{"num_hidden_layers": 13, "hidden_size": 64, "num_attention_heads": 4, "norm_eps": 1e-06, "positions": "rope", "rope_theta": 10000.0, "qk_norm": false, "optimizer": "soap_variant", "lr_mult_o": 1.28, "decay_fraction": 1.0, "batch_tokens": 32768, "max_seq_len": 1024, "train_tokens": 126200000}
Each number is 500 + 50 x the weight over its row's rms, rounded and kept within 0 to 999. Layers, rows and columns count from 0. Numbers have three digits each. The size before them is the row's rms in percent of the matrix's.

# layer 4 MLP down (transposed), 256x64, rms 0.105, rows 250-255, columns 0-63
100:497536543509448528449572431526512516486497485386434527582449496571554541497455483524525522542479421449577381641472412532549437527498548497517530425476498475541501482466438469471520545461416516
093:535554489457548498498603512508550540392486507531574485583409484523480506545510463521561505574502522535414502523491509474510525563460469402601487499639462429515524415497485446447421482480445463
097:463506464541412530428441525661494499468565438526432471446498519488509445528473500422550534591513515464493487497497621501466494444529418523462601459440459495560534530532505551552445482427472460
091:429454546489544572468485510481475554551397545468482501456434530503504433520476529431569507445542463510530544521607576583422492429468487607458409481532531484541472526519548435453533477472575590
098:408568498485516476489575514514571505522515516407511571437452600488493348534487444493510537518441497490452448540518577511562502455378479466497562511538590490475480406520453550540461503528540526
086:500485524528417439497540456416535435527491532481470503523476472475470475493428490541491398556519438428486540506376505527532450432465401604441525511568374486480418458563436449470499517491493468
# layer 4 MLP up, 256x64, rms 0.105, rows 251-255, columns 0-63
089:638547437586479546605422530533508515513476469550417499466504526506535498429427507472465533448475475474503470499486586494503586457555533500541519483566571595492449501444503387521534416466484463
097:484403532597452479437585533555469494481500463482530487585596444578490477500481361593451539528526476479577478528536449557496514514530445558498542454515533522479574455445455504415428517550522488
091:504576439539524471448594409546385477537477412483498526513526548510502523450447544565492551459531481508596473566393526489470566487482404462454504535469530478509540451602539580584494486507458493
090:461455504431562539555490516499429457435523527575512458476579450542502487472525570467583455450507446578561522380448425522592567493596438459477427474452553511566487511539524483492476509495529408
083:423579489582493520560485501416539508579517555563602497500621506386404497504569491507465533469502507503551455473475580515540518450446419494495466448477400557462555484497530449505468476561538505